Weights of a small GPT-style language model, trained from scratch on English Wikipedia: 9 heads of 32 (3 for keys and values).
Each number is 500 + 25 x the weight over its row's rms, rounded and kept within 0 to 999. Layers, rows and columns count from 0. Numbers have three digits each. The size before them is the row's rms in percent of the matrix's.

# layer 2 MLP down (transposed), 512x192, rms 0.0809, rows 373-421, columns 96-191
102:492498521453496469490465533512490541498469495548467492506505536506515503507497474521511530481541477485504533482518482491480500477512489516495496458539495508557530514548487487532514477488542475524541466517456439491526491471555520547479512524542482505506503486484523460490543539478533543477
094:498488489496526474511453518496453489526486479468506534518509499526494524491476508527512552523481488457525543471516508469483499458516508510485508490541479541524468501471478491476472522539501432519490527539529508553506472514508537485503526506538534520531519482492494483488536516491459490523
102:488510514514503479468468477485509531522497502502507499527491499521495520508500507511519515560483515542484501491477500505559474490504510493456452499493515507505508483510478512508506492462514558473496520471523571449521518462455469497485505469478528492487504470506540503479535490528503484527
094:504499474516497508497506514528572518535479518521478499491476498498513459536494501477540468501474497482504517417501504512492504472476532519549499503529559509489487475495540558483522492499499471463528481521462479436496517575522487513508508487452488490489522509501500535506500467485469466482
108:494518507475499570503482483496441545513462489482523500471505467495480461472511511502519522480517496525496538518466523468520457494479494535513513519485500523551511525488464534480529520504443520475486491510548510512515506526477513533495531486474457476476491506506486540503521489484501509502
101:464473508534526510531554510492494463524483496527459543519453496507530494493522527513503527456483477493525477489525468518520515516468543512518471496457469507480480529478506510540480477502515454498475530498542554532482532481513519483532512494512505524544483499469532507523486503504470491508
096:513499531530482529500518503530528542498512492475461480493496474512499509512515522531511492545518489444486465509514467511511550518523509498528498489524472508445492515464492544466509496468426531486513478498497516476497510517499503492485512527492518486528496502498468523479524498555486501504
095:456516536499512519496466486484488503528474490459534491494486516497483500495511513513512516520491555509499451530497517482483516476494509502460474538518532486488550474509499506454508495508473509485466480491458459502528513501482529465442470490490473513515512495523488452493501484475528526501
094:435495487520466464487462493499516522499480561509443482533472502506517484456516509528499510535543549485441497468514495488573518518492520487494488530501455467483528500495508491496498478492488487501509515473498470484495423511500525499524488534504502504477505533474506499492515545506552546495
091:463529535483505527495483513544515447496494479521491496490508477497509528489509500470522519521460492496478517488488483461468505471508445486524431538509499516504493517504500485485512497492511509510470512474541484482477492471534479498498468480496520498462517524486464486505518508511527536476
104:566416527536496520514464549498503515527529495495481521508482507541506528449527471490489457488490480518485530518476500493504540498512478507464513518508528532460511519478516500530507518507505550483457490516504479468502524495522520533477490484497487544538493496527506480479452483514500494492
098:425525485491525487489492478551524499504487489516484471506506497474508515514499515498497493484466506532485447502499516528454528536482517523524511497490524484483527493505545500565509478520502483526555524512491532486510534541478527508512528520524467512499533495505534543495451538524495483487
100:500470520471460498518528537515454483518487527471509478454525501500566482492514518509495483453493519478528497491466523524519483526535470540525501489470485480465499501536539491503505495480503467455544499506490472458491494556496492519507533526492525489497502467476494479524513478455487499523
095:506527501527537509482437488513508489517491496518458498501544473486472477497514512448524440541496497472506520436495535466522474551522482482494525485496477495484523488485535496478537487500529523475499490527514477528493517453485452500505500491522505475532472530485441475489522499504496502491
095:463490518466511521461511486528508475499529503509495532498512439507489538497476451501541488521520505489506564440491518523511520509497494474484469434470488520513508506511498531535501534553504466466531512482530491515493469504507519534522482511497525512476505459492473475489474515498469518545
099:485474503457524466498472472543474449489504523524535511545485514492465450503524478510507491464497481550520424465493541518492472548507475523516567519493478487510520479463481496477554513520503480495482527544499522515507475475494496511532522501538526483495494516511473489539488487500480460499
096:459542523502510528540508483497506527505484494482532504512505518530444516506461506473522483524506453459504496536520481486482475504493520540488513469518535437438507518491535503534512491510505512473487478508526504473518504488524480522502531532520497520534547519476502503515489491552477502519
103:494496518482529512533514497498458523524481484439511471520492500514488523502506506443476484527503510506525513571487453508522514466446498533503480456495447523487522495507501485555539535504513553494501524508492526544474491476498495490473476512499504496484503515466482477476531507514476504503
098:511483497480498479498538519489490493521513458516534515532520526504486537512488494525464521527493510517496502582477479485505498487481491518481497510503488462522538499498467501523470467464501486509521514481522504502475509521493486500474480525542488480498488462506527510511520514508528572494
099:506499497557497473476521488495528494531518502537502522473467488500570521524535526467498475515516485469522484506507486500496530485483482481480464448530487504505486469493518489513493513546470508470473452518519501506474472508499513484478469533480436500476538534509519513504490503489497528431
106:493509520494474526463515499514505507543509473534541553495473505501527465488487470574475530461494509501509524482515496512519495516540433468504547511524475527463503456522470491488493505496478520497541531520488496486520517493494482504537470482482524475496501468474470488526492508525515455481
102:516511525439526522480481523512554530470520508537464517485497498488497484482522506495521478497497483503488535492493527484432484501509448473508516494507457500542496526492447516505513540493483519526488487514500518544498514437493467491506504456490493484535516462487472494482513494512477532507
100:498527496519499498518491475541524479458468528505539474510489467519485530466485494480505512494517498519530533506502506470488478563500512486525489493538492498525539498481501517509525492472479469503489458520493491481521537541513444444505499522501511519507476474507467523489534457464538496517
099:493435502512490506463488514506493526501485529507527435502467481514504451473518478531485513471504520472555506499486483502513529483480487500465453477548526522513501466489534485482487476497510467478512507516490479442511501487544536489537508490500529501495506535507478523561542471519510505518
095:470496503514500500461486530471473507516481483498499517468503533468501483529474502499487506502503506507452480418540507476548500477469456509447492545515498457465512454554514505523484507487512513534533485515532478428498510554476472507541491536463501532526519521532527497524527495505517526505
102:472502462492513498449441503504476501495460513531499511530494487503483498525491524527521509516527510544507494493567513501495494489513516520501443484468488475528520478514506513483455504478516516478493506516507548522533486529524543538509456471512471521526524523527513489523503485495478498492
098:487501484519521485480482528435470543466478541497454478559441497463494509536515507517517498523505489499492504556460526485483502481520512524442531489498475509501526528499459488525512488521457482510528469556506489508489473517503520495464460504502508459513482468513496477505525489491462483471
097:516515485494494511520489492478522533535521500515458535526548484489527505525491481510544484538507472494487477476474468546472523512545452540501501505546537527508512482477496507520462524547536497486504483473493503469500485473499495456525473472498479527474487502474472465497462492496478503464
103:513493507492546499475450472464532511478490475461497487532529483490499503467534491483512497480508507492498547511468507500534504481517446509488501501531550523500519465501509464501529519536498528501500475491464494497492500480511491513507517535490486468532502541489469451515548497497489477478
106:553480520508473477512540481510533496534512505475491511495524481507476499486513494503524467446488496495503466504524502489502480509521472462508474531514514503468524431489489482500482528523521474516472474472501514507451571481454515476493459500541506496484487535489513474487495498467480488545
104:541503498487474506500473520483466469540517519510546503497489479511508493458487523514486474486499485518501492575527511459527490487538452460475495489477492489533474497496470487480443472524438502443490526504487494521537513496459544525514484484479522514468495503542504492521526502460487478541
104:480533547499538494513479524506510490496528488491467466474499512492527510524513504479489497533511480485456453466506516550517470509511504510459474532506528570521515508530502487479480503507502491527512496496496469525550533454530512522486516508519505492479506530525503516521487496491490497487
103:519509511536524507483502453467508519475492469494526547529494538542514464481515496516463486490525457501474456495472484463527505537513513470534499473512541473542523462474536477546491491485491501514513485527442512517528522485484480512524510544503483521490508503503487512519513552523506480479
100:501548512459524502468515513506480424493464474525510459469462495510501488494500453459530470497516557484481486546516562501492523487508557467477538503485528514462488484515501508470484506507539508499521465497504508517496494485480571513531505506507479532508539469496478509478489512502454475508
097:511466481487483509532517488508469509506497504518517508484503486453515523497472514539525541467474470487494509434522464487505505479480492485445539460485485539515519494502518494520526519508523470505501515487541534474517497487520496511522542449485489503545503546497488499491492541556472464514
096:503484511504494502523512512455516513519474490485518475510488513485474485523430537496509474448486532511545460496527477529529501484446481494521514491509531533487494480473510500508469495508508545508498472505486497487534485573443508477479482479511497508473527483536486487529492503490501521501
101:514548489486499503519456510508489512477495500503471487465508480522514498530496544531452500432518508508477490495497500505518545495507461523441528517500523527511531474502492490479514480469514495516502489454509457527512522533445552501459530493526496503541532473486465534482527483484546508498
097:523495531534480520511494522457470543494497476524475508536472557514492499517481496508502542460501522491509523513506481478520483443524547492525529467483510501515501488447501498531491508493516504487464492500525546527489505474470496510532517516508491501491561526515532494480480503493474490510
097:450509519519552459486501540518522463534465525538511547511493529503494505536496495465475480470441488489498522559465457485497500515496500482523465492524471502516513506493530506466540504469499495486522511511542511533533472495486513480510535473495470507532528520482493524534442505486484487466
099:482530489528505530534517473468493471533526473476496481503467522477497481477484508498495498455484494510449473601516491498483509488443467468518493552461495470488477481472491521485511484499491469458496501481512487526497476507499538489477451511473526532484508505497482463481513486513475509466
108:477493428468475491475461492532503503548535482456502516473517538514487545474477508531469493485486528516534494436464462495538491494488523531502485481501518504485529477485533511475497471518513538491470444491486485522483519513465473462534498493549499490469490503481469518456489537509487450495
102:446493527493490505533525468514452470501568518486500478514513474506525495507499473486467523514510475536467564498481535522507504517473488468484478516470486478507517480488471498478518500495520484444528487445544502502511499476538528475554505535560503498493540488490489465495496492532500472478
106:550454482488476495519503470483524452489509511518497474509522467464506526515490443475509507501540449509500537432509489437472503478502472524488486499530515475481490501499488505556506497494535482515504555556479460474497531531486492536522500471503544516493454485514477530511494516537487493511
102:503503490543524471441506488516474513480457523489503471508504478463509520493492453494496484521496525469479486521474516483515458488483497463491494531490515503531546464574482469516492523500505496482487497527490542536470537466490583475494513493502487510522483470493510546503508532515514469448
093:461456495494464520533481488529512446547515457485516493474520507482498531550501498472508508466478516495486497457532551523497472484482487486536514524485518460543528493499523528485463529508492450465499507474469502462504508504501515521452511532520544512531488518479517504469460545468524464473
104:487503494545501524506484501516511486506506484456527503531480529559481472488541510463485553491499543503501525531482504491500503530523480505539520488470504538507520472528508489491522487511521509473446493511506522491523483471506483539513516512527468503514469514475491489515501501516513444456
098:491523484487488529500532503501504474483505467506495482500482505486521532494495487520512460500537505469573514519476513456488472486532495509562488511474505468510513468494459534515509498492478492552517511551450486485475509489525482481523486529483493507512509522472486538496470477502501461501
094:499528475510532499473502479496512496508499522537475503484474507509484533498483532458511515482491544457510497564487535512483492504472426540496473522528471509507451513501505467462516488472466463480522498481482492511491540463508483506472543522506493558467519437485477474519468479485453484511
097:501502514499495455482470467513483477494532485473517462469525493532486476463494480521507461484470499469519507540543505528531504485486472512497491501525530508484488488487519481514541482522498509493494491488482496511511513505538485486503524442479488479476546527504503483506499518490520523502
# layer 2 MLP gate, 512x192, rms 0.094, rows 374-421, columns 96-191
097:547518507521521520490517559503487485521555535518499503455478536490498490454496498510524493503505488516490491494509477494484457494531463497495539478493530501521495525479488539488488498509522530506497489493500485475480468489499483509481516492452490513469463567522549529483519526498510477492
103:490483456518469535503513478453495508515514492499510498539494503508496504484547495551513521479502498543527524464499528512518512480511485468510482504512508538503505502529505464553477536519466494502530503529506477530451505492540499534493499492481477475538504524467496482556533553506499552483
086:454502559521493480517477448452444517492512483465477539517532476473495501511489472489515512481519513468513514507476491464516488550537501493461540531472470520501549481475519492528507534504502536517457520501480508527510484461435507508484523512486496510485489510488525486486517467510483526540
110:541520508495530481465469494524504531495520496525522543491494529468521480465502481526477479493458464457518441461510449495474529482527546481478517494507480487482476459506514470495470501473509467459460519471467502503477507510509500504504526531486521511538534514473530461493482503509504493492
099:443514478464489510486522508522500490489504469535456577493516463534496517514521520505473516487521499517520503470470455543463512506501476477488515502530479508545481492472510494525478494505507528520524522510533503535480469559501512475521508489471473461448502476507521483502522512502531492535
099:475491518495517540489544503498509542530480472473544449480520527509539472494518507486506463534522470530495477488523551471528498498545479500532481488477480514450475473532536477482501521534493496455469500469468479535512497529462497446523536526527515480494525490528480479487545504533507529455
088:536479505533523495485490507534563510463524545546475510516515473524492518505503477497506501486529440472505518467492500484483490502498501515520528461477444505505459529479514508499479514496534511527508514525516513474481479472496518544504550507517507454502512496526476528500513536568505496508
099:490484488492420476515553452494484531479548469451514476490490517517439526492492509513465477463498494514510501505465463515469483502494502464517533531525508521513501465499512510538465492473499497507491498552518478530455492497517544467495497472454496508527519478527517486566480515480475442525
092:521494485534493492479461510487451567480509503477496461534519518516478497517492463502515501523524463462481523479505517483493486427525539509460465478485503457501518503468519470497521484508548507507471522500473463532473521485448495513523520473479490519503525523534499493492508498453495521474
096:477519512504464501504524509506489509479541490473489486496516510518541501498504501525504493471492469548530563471532473447523456489456498513505494499533462477457494536481487473515567485488522494487456522546490486526476488498493488445496509510476501496483488511476524463537527502498531496490
093:487505483539481493494469576508449518470541479472507491476479514497492490540482474455497496485497507451520513479477514506519498476543487487494477541476470544502535508560471495494555480493507507501493528504504509491513471511504460473517522488449477524540516527503497475488536475489531522497
101:486518475524529538496497496566446503505472498509506466507462529451509487477446475483505516527509473509533521483495468503503503497480472526474498520493465497530479496519520503511533514496467536501542518467505490531509467505514510478528514498501516507461549510513492481525485530485500478504
097:492534508440502509468530497504510489539480479471481487495526481523477508511518471471484465525530525522494523495474508505480475481478461498512525490522498517496546511494519460469467488477497475433508498494508494484495557469477518459468438468524500523516505482491472458488487507510522456516
093:536473499476507521495503498458480492508519516463512513473506535522489497508523478475483510518521464497522478494490518466524516484478503517491487528470494476444454509497519472500532519424497470525467540539480506484511537482485433464498518489492501496516491524492522509475494514554496488529
094:513521519461499486496494495515484530508562494465478482518524511522499497532563470523468514440484501487485438478490491515481442500485500506478507524504460524521499457449472522502521479477485512526460540531501515489480483466506507439496472544510511483470487551497538532504547499493503410497
092:521502493491502475473513467520525462484469493515479492491481513482493463530520495515483515495501499482517488499488538487501507544540517493542495531507474548564506497533528525464443487472475513525502521506507505488507537533577532508483473473499512505494476514487490480527508534488487448515
103:486515530510502535476490497468487530491495499459507463515525509523507503462502524495492499502449493476464541480500471472512456474469486517474506488508476507467444478499497499498469527473490515514519496502495490541460477503413465498485511483494486526482526495460494486483512516489501459527
098:450454515537474539464538488461500489497501494481528505473474534534515481459485518520482537476525492525477466503495503501502498462515515516504481510479522492499507498489461450498454540487523532481480497506493517503468470537499500470493529516496505521513444548485474463500563515488470502484
095:535465473447501506487462509517492516479510494459542510541553493500472510478511503488492505521494524515520514512488506480531508479498476492484481524445489523521507487493512491445505497476524464505499510484501490530475487520490488502514489482516557524526475484504524482520476534512492481556
113:508457493518449541479498508526489534506487483499503524492441480458513467486469511518475542528484504501500477472507488551507479511554481480500531489518497522521492481550537526515471469556512474460488456482501509475505501520523479468542515489526537479482479506505490458526474502515502460506
105:488480471522478535488530522464512544502491514490505464518473510456508510483472492511524500501471508494475526524501497516511516457528483484479503501472516455501511516466491493493492521490488489491502513492498510508489487513504488484504471439481519503443504470485526454489459531497520534515
099:476533520474524523517486476552495528508495464499514500489523491501503497501501482509494482517545490511489453496521493552500491506520480514508498503494491543516500440476491517503474524492546515499464506520491518490478507505503543452505502502501529478495514508471452490527531484535457499496
098:520525494482452524478466511508505511505508519482469516489531570520477507506527485503484542468500491450473505471517487485457441541492461533500506498516445485489476474480515480493515512479508510479445542506478492543501482509504511487513537496479485526519503552537492464517493528531482530527
095:454489476491508484482486505505452500495501474499484515489480514511540461488485469462492517519515509495476499483522468510495552477488489515472467530504477470455519488552534506509488549467504514534507484513589506466475512539463486498508484546419483519512488504497526511545561531519546513520
101:525509509498467502513517505516493504514491484509538507464510497516481487495488495531496501486479450476484467507519488483536496512478480526470490506504523523530511554473484501516475497476474488508499491490464478516463532437507504515474531469425533499508489500479513513489456520486537477505
093:471485497486507495515488492482472548442538511446491530481488512479528526504512495489504509498436501506452512504499505498550525488505483550483496511479523516473521535488479552524481491519529502511489492495512530490500459514546533458515521540508487481465524477472496540499562480485507514532
102:532501486482484525459513507459500530547497467530445537513503523520533511533502503470513481517490471494518459486477483501506503533524484543486530540521529542507521482485499508520444467538536481491508501500468474476507501492497480448539467416521481524480526506497485501494462520492470485487
106:459542503495482522492549545494510505540481516488498469486540513480483533541486509501508476473496513483516464491513465513482494491493472485488488535496459509492509517493497516516503475504519469514552492475492489453522520469548529495497507488491515481513468483460489579479458502485521474521
095:475490521480464510491508502458497534532532491464478525501514483499499535490527488496473475475473548530531449469486482557507488484516534539520510521446537522510477464525510469502500527459563515461481455501491533484463521510479504489496439457507511490501485524486472470492497505499481490514
099:501548479513459512501483500483432478493526457548498524490476497543491507425488514510459548505477519506471531494524463470566527492488469435489490504506457496466461509504505543494463487477526501503472500470538501510536499516461485498527497503477501481493486503513499463507500485475506498483
117:497511484496455504478517465524490494547489534519506485508468492458485469505485525529450557511466500445482460495511524510505452476535527561474509488487498479546476504513519503478488490492488544516466535461483479491490509516490521541531485493475486513487505528550516493489475539478505484538
103:478541516472500540494523462469467480499502532480518487518469495470508486511521490514458448490464490475538502512518500523527496491486478481547499503513519507473495503498505459510473489520506493536516508511489475463416503506511532483488477485550532493506523538493502496501487497495486481483
102:480471459515502544500521470482533500521481492528474520501507549490404466514463491520481486495464501500494504501529504464484481521494465507495533495497488524510486473496559518458512464516521512463485497506512541477513498536502529459500438481520508463501501500485527490541496508488550497502
100:490541473512490493502558511518456490530471497530522500507503491523457501496519515461521490471560520503480493532483464497505518506483526473531466475507541548463481491528515490482503513472469435513486520529521503515441480480503440497491505492463470515509495512467493540501498538533523472485
090:522502456560455531471493547508528507487523520484477507517499540471528509485538486533520471510521456517524504485478535489524521485526475515505494530517491477506442506532484501497524497543490485498467523516511534510519545494510462508479460478486490475525513508503536496481514494497527509517
105:519477540548469512465495494488487506489504542451475493519509488457506463478509516503534514542485445488538485493514471474557492515495509487490483499448493501497496563524497508505500532504505474483479487467495512489455461497553478536507508495491485510501475539501517484476456526531480475484
100:481448482515472504527498495500508541466469489511539514516482532490497536471484517504486527508512472513500507494494496511480497475582515481495520479490515505503484479517496492516488526497509472497476518493471529550525504505459524499519521472485509543482492501503569500511467472496519505554
099:494517502482506546483515478490511514486491445478470470519487489506492514443538532507509543524547494542489502468514516509516497520488498535489546519489498513505499511516435505533463487490533498493495479474467503500480492517523466481495449471495502492504479470544536497453527553521511464538
098:509492474487481497485495500507469571491498506539495550487559518459465510500511474488484465530501534525524489498524497486485517560509471466438518498486478487475507500488537493507481501473491507478451506492501542481527435566507485496489484504461482473518490491477470523517494528463507503534
123:535500511467503530458512525493461490508480527517494482455510473466536477461491537528487517550522465498509485477518481458495468507506514507488482521458462471498470524483469512454496464519497526470459527485494521499492501497488503482494523467508477506512537509468500448524509519493518481465
099:455521527486502498528496481501510495544434507509523491496516516466452558525516497473469471518521503440491449504503491512495506526563493501483502517501515511499467469487496519488462467488538488477486506489513484498517520505513538471502511485475523505551491547479499453520490498478489528514
102:483526478496494497492517476527500506509501496461509488487523502485488517473501502490511524545453513485531479484464496510489488451507522492480436544491530501537532513522474468494502532441494472514491534532459501538530476480524474453565507486491470559512524457503541495511531541499551506492
094:481502450511440539485470463470488492501518536492435520486510533519542502487505516531488544501458471479498493504532488514555482432470474513466488475515464469470448508514521498499534516499495495479479526520561517514486488508496496499497510461492458499486508474516492482522459544496484484480
097:460560493498493502480512511491506475556501508549490513478527498488536549519496493503524556505500478522498512510494417524498509527491492472528533538487531488485510515491495534513500521553512504504546490509538515478520495506453525493522466486526485475486507537509507501529489508517491490520
117:472516530549527549477494503492499505525518494522467514467486520544504496490465486494482513450464496429490486466514477443447488502468479528514516460552486488518476516513522532532534492509497461478484516502479533520490502456490508479519511502499524505543467474510499523494502541488516509497
102:529484464480498483475502524511433486516524496522517453483463513481491473529533502522470462499532531518507480504471539518490466513527464473522484502496515445482480511490529507496476477492474474525515440480507479521493522474578472451528499521510499473532548528490492495513486495496496486497
094:519524545507534515477466470501470510505497473491478535462476503513490531484461511464581495516485525515559514500487513461481528486456468525487481504534504517533514487501483514474511461506511521491512506463505525535473535521525476497503522560492487504506493498522478510525544496493532480490
090:474481483517490558506477473494520506535498472463465472480508533487532483498492525529467518518493422486510526469491497488507431472538493507473493535465502462533540530550518468452508502521480487498548496484530480498470523489504501481501508503494480515511520497512531449491484534471496484529
# layer 2 MLP up, 512x192, rms 0.0878, rows 374-421, columns 96-191
092:533512482476530491514503524530483513520549493474504527486487496518473456500520512463507494443531468490498522490505469469476496505497475523534523517531463549527453512488477517522502465471513483544506488506502509479497496486543481526513527509504482490522509524507492532495480481522477458505
103:453478496473484517467453496505526456470502533532470486498501467500557490469562505499497522542519531519504525492514555492527518534503454526505502521468521494515524496488501467487517521508514527504548438486503510495490515482529463532505513453533438459478478531475503496494476528519502470479
093:496503533519518514518517497456480477528482525514465522467511490514493530499462496571522510516483501539508494487569494506512520505440483541477538484476545476470479487490487506500512518481516470477491483542482504516470479511499510507496531480521484463498489463500510530517515491520494478505
113:486563512500477500482512478543464479484480522492517513476519473516459471516538485499524554546500468508481488488499515485499518464484477501526520478517446440532483520508524443478526482462491530482475546473512519484528484464496500499464533512539474484460486525491455480530503501534481514495
098:474474512511526484500549548551433519521468484505462531539502466543514476470524504481502502502556526511554461512526499526509484540478462504459494482505474518527491486526473527534501455500458482491472506526512550509489494498534463442497511518522492510511497448479432482482470512502491462486
095:472466514502494530507470494496503530519483508537448517476496504439509515523525546513482500555530509499509484480468509497510495546558503519493480494481522484482442470512493540485518521536459485488532547486440496486511508530486529470516505537494540479502532463483519487461531486511502523490
094:522474475528530469516488515498544461514508543488482494540499496486512503477506485469534505508499507501510521508490526482505480530533484487565519490500470552534528534473469521473498504482522534511499471443497512502508526453520500537494545485495509513499491535524514534499491488460489488513
097:510543541498517493494491486498480497552512510533488540537483477499506514511463496458444480493523492477472444502466519515540477545511505436488507501525533522495524490485489510538508491466499433500449504527495483531461448473562510483479508464497560489496471500480499518447480523510518508476
094:478518546423470534543484456552509462512515458514484487492449470487508505480519512481481467509470483537528484535490509501492480490497489527506522490514491516525455507495522482524539540486508466485523496504510537458485517505529500493505474502523537507498510503516448505507476472513526498487
102:547470537509498464490482484512526528515534467503502521527491494502518506520510509473474497546473530560491514494449493513523517487453514488484500491483534533504518500482543520499478525527503512517502506502544519499467526539561533504494505516482473473524559451488505480509494529492524480499
097:469508511513511510517487485546509497470478508539507502542522501482537531528488518490466521504497517556513495529516498484439499503492490491515487515517464506484509488481523482542510508525504481503521513475498506477521523514459522504529574572444495497508506493488559507479486510474494510469
108:500535530480459468455486465515447498497488504480498507513488449492466511467515510517503502489482483487554487502507506509471506481522513530501500440458478489469509538496515461460514504516536470500479545479465490488477520550480535515521502534521466475515460531486505501479540493532475467464
098:538493501517528493477470530474503488522518538512477441497446520483521490497517549473486515491488503466509511492509495484542534544469562519493495515482525552531501505493497505538546507516529548535515506515488474524504479498558498501534505516474508456489484530494508534510465516498516480480
100:503502485495463463527475459454498512537470459485496453518512500486472489467501500474479528506545521495489494511506538483464503482504510479477493527436509510531482489521467501467479482500548481450482513504493502497553454492488518492487496485512506477478488491490507525474517452512515502453
097:514465464535521518522491515482494500473538497464488456477487482487557499495513514507511490534495507497428509518513516521506483479519497523501517503504516483442480488492505481527524538548465511487528455540518479551475447501481469528510546540485441509528508475516458475521477510450467515544
090:507533498523479451499539502502494511477456501510510524484499509506507523505514492544456560461480514517494481507514523533492474474479520499507520508513510499457514518477505483490474471481500544485490495524499496531471501484553556475507487486496500518474504543483476516557509474473489498484
109:465524477514494515502515493472521518521497521493506509538507521499533538485514507464456493494485463507482517505509490457516488502507500527492500498533454522498489494496506497501524498502474495458525561447495523507507503466476484477463471512519493470455533538514482481465495505527450470483
101:504463496478501533518529525499506514504519432502525488518522525500455490489495491498492525464506480516498498520509487498502480460528487487466480523525540481506566476529473524534430536450518487482525465493483511509477487520496485515481512528503533498501457500444502479491520495515487572485
097:485516486477587497489509482485518506537483493469547515506463479468502466517508528503501501508497510489476525533521537496491570488475511492484476463453578481452505527503486546497490520530528508459531469539514506469471516543477512483531484488464496492466476487533489479420511503501465500473
105:506551514489513537461505516488522464501528511525505491481490547532503524477486479537524455503467506530511517507531489469514518507499492512457494527476474513484547516439506451487492506474503529502506502525510525561446519470517503507488473484506482526497523489510527523499525534510482517548
103:514518490464509500505518452470546484471511470515511522484536516541485507474470530514497495519508468491485478505523496534434522500530493491527546490497520489488471465485520516474508531516497518492502487519513494503514503451517489483511507460494506525530498505439512524476484498509475545501
095:495468537521527460491537509509489478509496537459495479532548522520486480481487504522523484492535462478473509508537519481458497530484490488505529469499497536473486484528484504490491481419478429466485527510486509527491539466533482477505492535439564525522497543490424495497524528519498528506
099:485456508474484540550463511479519479495429502430503469502476501513531496530521489474488508496453505472513519505482486508526505453503548504488516499482533518510508512517503452518502536533450450502513525477481484500504499470545510503526477504488511516541487474488535472475482522572465518513
100:528503533486534515459444502484506507481513490501513523482484498479500501475505476470495527504488483486497487497515471515539505506483499499492481504475467498523506465497455491501473500481531551463510560479457523522476487510524507460524506471506526507522557461445491425518493494495477500526
103:477491474512529522484490486518518483499479507496488450517465447465503497495481521489508490520482460501494486505515526489467494497533518486490490474480480498506494467509450535471539500472521518470480510474477515511544476552541506490484485520533452476462529517542507495509482541535507461498
094:547544515531508492510510498466545503540521515509486485529513510476502506488519510510472475483556527498516512480489513479499482512523485470471539541494507545504493499515482488497456490440504458551515469558509510508499479471537448516452508499498495471520483480520468472489456504494467478509
100:506477504457489521457490518490490519456536444512498520530453498500497477462513423503503513572514490427515496469529477482502504514508520473486480509476459442507486491520502487476551521495483511530473496495519531540502543496472480500483486503496502512479502535501514464543504496489525529503
102:485465494514495477518517491519533504485532517535533521528497521540453499462540506530493485471510563504468476505471495560533504521537538450528499496543558521553516506515459506523464498516461520525515483513492479488497487461532513542524482526470526470508527516477516498482530469463466540516
101:554528488514480508485479491466472500484514492506495517468546438536477489497501540475532488482478546459493509481558473502486500529513506475492495508498490536501503500506523488513461482528489506480560465467488544460441468484495489505513489494554508517493495429471489502491488530505455472541
100:464505523470466501495475501541488492496514509469543455527507491471504501489524487450528535518545479471532537511465511472478480493541518492478512571477491517529458480513471445507478511510491503476479523478468486510502498461507489495512487485511529526454493487501455492451490511508525504489
105:532513475484529497511486538517500515512516454511529462528497518487542531541535539467484496504492482511482490476525445486487481510500442498500486507547520501497454524484509505519481444523460498509492482518509477530504562479515419496489519493496490513527504509488510467458536520473467481482
099:476504509487498504525503487467492525507504445500549526509518527508483519498501447495492497485502500500479489508521475516502487531526479435507487561518513531482486464471481470528464492487491503500475467519536494485490501485487508493490467517489477506542492524439496489499540489467488526486
101:522518489483464520530536539469478483523486455466510482463487520514545480480520487478528476485452509496481479500477475492447500507515510481527542499530498510474479474514480434508458503467485517462462485530490489501487499487501462512540506528478509526495449523484477500524553510500482504478
104:483484496509493505521496524505530473486540516448493478531495531507499506534530462464479496538496492487497503522472549509527483506492506506524467530515499454487464506511497492501498497516474525516477494535452503468520485489478524515456482547505533497445481472495517488513481459494493528531
094:508500480541474502500542546457537505501504511465543476460473541490517456478473508510476487528510476542547489507517503500503531511497529513503499476498546480470469468508482503506508469531460524512490493520542520480553544497504498518467489480504503494491458507536486507482510497495503538527
104:490487480481520466505521534534455493474464480540508493497506430518502468493505484505552518497492508506508456488481509471479533540453489512505518505492437512533516516488492485513540515464509492523513520465472506467478537496491487498457507475492528510535502494417473458542480490526517486488
099:477478523504501483475512508487516493559494526525522476472506499474484500523486455493510477518500494505526492537459574439501508529481482505479538531517469512521506507530498446489515517478481521505500546475509502460479510519556466477440473481514516482500479516487491498512453524511468530512
097:459470484538536511528521509490531510509429526505498476560475496498451493481518522437546518492525521531485498507476510489505484536492514493487512498474500466493487524510473502491432514454498509508532463482476497468488448479481497503465494495488460520494486465554522507491500504504499503486
100:472525546489480486517476507532486561476487458501488505519556518461489483506521540438506514544497503527506481495475519530498513533503485465483553528505528493495518474476475505494504501509489508468501463526479499458509494525508462550502483517458476510520527491489484556464513528470504465510
115:525460484484515479494498492508500535483498490458480483537511496529491512534464521497508507496502500509503493502501468428511519510559506524477471496507493530500523473484439529463485513535447479515497471496466487503499484489516511510513539534512534534522486502527447502525481486518473432515
105:487487489544479502530469453486490524531479526534463526476517511496466489496488533500506485493502478486487441508489453488535488471510517513489507467539521476471475491509548503534537494509508530492463527504501491480490529506525548490494554482456523495501499518524512513530497483445469556478
109:532504464478501541507491463481550461486481498548452503530515533486506539476526510491479495513515449484471515485498467454538499522515521514535450479497516478489476539483488470502497487525487484515488498551488502495509519511476452496475490511503541500478446495530477526489529488536489546520
096:450506515554515490486496540503515488510491500554498439497501503462479494481486480478573492506471474440485486486509542444509463473482480475494515509512456459503516486490489442515514517510467474456523467514510539540469515475484476478485492469507500475503498467501497503488512498547478495470
100:533521515454493479499499551456488538476485516519506535520454532475518484509524523506512514473539482533497488502455469486496537498490547524503484490514474526470532472492493489504520509499528515483500519491495479539505467493524536474557465472483456502554506504488489537521540486528475511495
101:531527508491504486491506500508491488514535514470497475486529500505518508508547503470475548491487470500500521525502497496496464427471518515439455511453458521508488525497471490486510517463517494475457522515495520519450450501511491498513515482512513549520522468512483495472507525510513459490
093:493504524483482496457529531465538545494518495526514522494529483521477532504525541498507432464519534519479510490478480485517508470555461530531516521496521514496533503456490453513494466483483477529495479511530551480463495471489491490477474494489475479555508522492462525541475496517499537526
096:516485487581503501504530503503527508473464511480494507496495497487513498504495553464507511497511521537498523514483531511478488493544482472501481560500488476477528473503491496510469505496485505496518506432508481529507507492478523525475532506459469519503514474477533454473483517535478478516
092:505516511482485473478483495528452466479524471488514477487510476520534499479509461511518469489468508472495493492558485541545519502485489469514530486562501517485487499431480499555513461479549484477460493519489504512508479512505518496526508447462519475508499503480483502516490504495523487508